Weights of a small GPT-style language model, trained from scratch on English Wikipedia.
Size: 10 layers, width 320, 10 heads of 32 (5 for keys and values), MLP 1280 tanh GELU, vocabulary 13360, 19.9M parameters.
Architecture: no biases in attention or MLP, untied embeddings, capped logits.
Training: a variant of SOAP for these matrices, 1131M tokens, 4315 steps.
Each number is 128 + 24 x the weight over its row's rms, rounded and kept within 0 to 255. Layers, rows and columns count from 0. Numbers have three digits each. The size before them is the row's rms in percent of the matrix's.

# layer 6 MLP up, 1280x320, rms 0.143, rows 976-997, columns 64-127
099:107118129113117104087150093052128094145113122104138138132157131080096107151090145106126160117112162109107127119109105110103122139132143121170105135133109139151126137109119138140107140135127136
092:116112140111116142143177153109122160103170113136161120141124113119132139141174133109159137111137104089141158139154127083146130163113122103118143141111134116155140089111108157127138117164149090
097:149109145129143124118117083107155133139144104174149123165118105113084148110144080115105154153179084182142166132125118104110170160139136118167112131127104128101125092141118104083143097146133112
103:122090091150128141121124159141084088124088119118101183124114133102147127104107170140129159103144163112142148144093145115129145116099134128134160115142118148154118144132148158156130144133126136
101:174100125142141089144136114116102130118152140135117111107090144108144128134135151154116134100132136089135119109137071123121127119099104159138137122125117123131113071150126096089107127125111093
095:126149110087132133134109096105138134155124104103136096171130148113077106083158125133131118113065130108121089100141149168126150140176136138149103092114142150110125103113099104181124167121127158
105:090148122140163085108130133147146109145109098093139153141129118090106141119115119128083135154119142129111124141143123122131177145091123128116116140129170119109164121117113162116087111105120113
113:096116118124085180156144113131139139138103132074138121100136110139089109115154115116109111152095145155146136121148124167131160136173151157170110137113148149135145148156120130105118136100112145
115:151137133108129169202105109125157119121123139108131108127139113114102153123129105144143127135119132123085106168143197144151149109157093142120150132125145110100122130130112118101160135164146110
095:111093127096121110165145109160114135117132132092146140126138147097157077140102131161091082132128167108139123068152116125116149134105145130100129150104096166149109119166116125121090121115144134
098:132150119123124147138086080159137133094119136101128127108113136116122129157121145121140140167152096118085084136125180099142107151114138153124148137129133131104133173092092085064119134091113132
097:134161118135117131118138111116124088128115093164140163153164140120143155141160125104134121099126116143143135178115110143097108137163137099141173102124122119099125110134136123165172134142132116
109:154162114097133100138125183136176113125103169125123117168113102110158104162104159133159130133124162127112161128104151129124142099183139139134145113059132171122153093084141149118128089122137138
103:122134170064110093124152151115074119105149115144144131119142131148152108174140123134132122165123184123133122134131090132103161124114131156150140150167118132120162129117109110167152104109136092
105:128092137095121131170146117132124140095124093131127114106154120128153120127129105116140161163110121132145100080172171094120140097084149139109094130142057162147146145175114125086113149144155128
099:133113140148076114115182125143150116054133094126126192166142125158151140150087118113146135130070092113099138107162131120125111129158114107139118144117166139089125118102133107065168160130092152
104:141161103118136107126054115077148098154110109117128090163114091151107148120136123136116155116101133108137142097115149063138119189157155115153098122130117137098096150152166075111133149142123147
105:140116160133130110130126072149135131073118163129167133147146181098146134094120117147140139099149148142117127152159108127055143128094132145091119117110147154134103113159119093132098125158139117
104:098131117122152131134139111192153141143087145115180124134080098109152131175123157115104137123116138105116071157124133121142146123143132111125092140109114136132087142151112121102154138176131163
099:089127125150159140162114121167108105103088067170104164176138100130122126103130112139141127100133123101170118158094143132137106132145143113060078088133092133131122124103115135169153131126139110
105:124095125106065157142120093100111130090124116085128166139164127174140102130109121133173119085109142104116130111142124122119146131119120179156190158136152126179106109107141123118114152125130147
095:146155107170099101130074121133103090159121125105113093133139131153130160195113107165086155102157142138160152119112096105167144102163127086101152133129113130170113136121137138143063115125158106
# layer 6 MLP down (transposed), 1280x320, rms 0.152, rows 976-996, columns 64-127
097:141123138149136134090085118136123136138093113118126154130127119138128144126152124150171149130152173102112104117142165110116137143118100132107093138106115120145182145114087166146139106108142133
088:136136157142171102095105126150148145113109179136114125115156118135137137176073130091112135137114146097188132112118142165089145102112104171111144142102153110098100171154126166103135109138140126
088:154136120104129124125118173149085122101106112113146140139162097116160115146146158129137116111089161126114115116114121121113104144133154149144160115137128132133160100163119128145122135106101135
109:132162106102084131149111150146120122109101124142137126136156125090138092135138118102128106100131145116134109158114145146099132138105135133135166128114091144119164117163136131107118108155059118
097:115138106133138159152114126123150084082153145119109122118120117130107116152113134161188100111151111168143153099091138146121165070133142134103109118100116111130155145096122114159158139119226151
103:154136162154139159116126104132144182082074136167133101087066121162169126175118143112109137116100102083151125132111085098147135109124121144108160139108109122095137094142133102124124127111103114
103:154122099108150156146145100125144152146105127123164119128134117152161110159173130091115141106132101130166165142158121147148152096114115142087133100113118091128168138110134171116118119121076153
105:146143086128117149139129101148089129100112144075129138086098115123124136137126149106082094110136153164126093158134130159147140108139133118148113129115165091123164119116126114127100165100066111
099:104113086152148116099117117113097141149168122145137144095160154161154127101132137124138124093113116131118091127155131146138079068139096103168097126130088093129136113126140130153137142147162096
088:117152124180103123130136105091150114121143122154098119130119098132123115101130140082156155130140146117166080139138127129158115095127157117117129112139137123125112148135120147106120122108128117
100:095167140149193170127091145094133126140161144132122167105135145166129091090135134113087109115147143112109124102134155162121110151120109108139126098126136169153106153150163164103138097103130128
093:139035139149132170129091104156133177117129137169127127151144141111115137135108148126093135171122114114121109134149096124082138100103109170132165119120133162129121100158133124139138116099168108
111:136155093104113082095133162161176091129113065134123137156069122138181121151142186114190135111140155121145123138106128120166164056158142122116142140095075139123154098103148165079127132146182105
097:114122118125088175079131140098108131156106132117164112114126124113132179119149095091114128132136104149138137155186119090156130093107089127130124111112103114101116147144139106120132139171135099
104:114127104122140124120120142120124145136138085089124147152124109120146123169122110159126121114073143129082136118109086096110131118056107175096095149142081127114141117144105107123127144088104149
096:116162136155148122165116110134090097127121140124154096131115131157118098123122175146135101163129144192175115111116131098169077116146136121142165143124176090221127098111129135110118168118041152
106:118125161171099186161141077160108095121129168129141137121120167126159102132158106106143098101119129176162110119082158160110154131132137142108124117088156101154112097107133144118103114134184158
111:131139163167109137125061123163138160159117198134123160156114127112142122116097167129116150076161125111163134096115164127121134156133146092120152074091100139092125128131092092123140165142109099
110:120128172168106124088148120121090144107160169147150089085141134114105093110122107145143119090128132123067115122092135102152126131118150110133144134151139152107131134123087110102092111136173117
101:133129124143090147147102124106119128109156128124110127135145122095103121116115127146127144111105139164127122120165106147142141105114118121145107089114122118152122104184115138144118144061133124
105:111089103112115096120178156178124141142137108133131148113065087081138129135123123150093134131142132100155117120138116144153150103122124139128138062157138097128096180071158109124093138128146126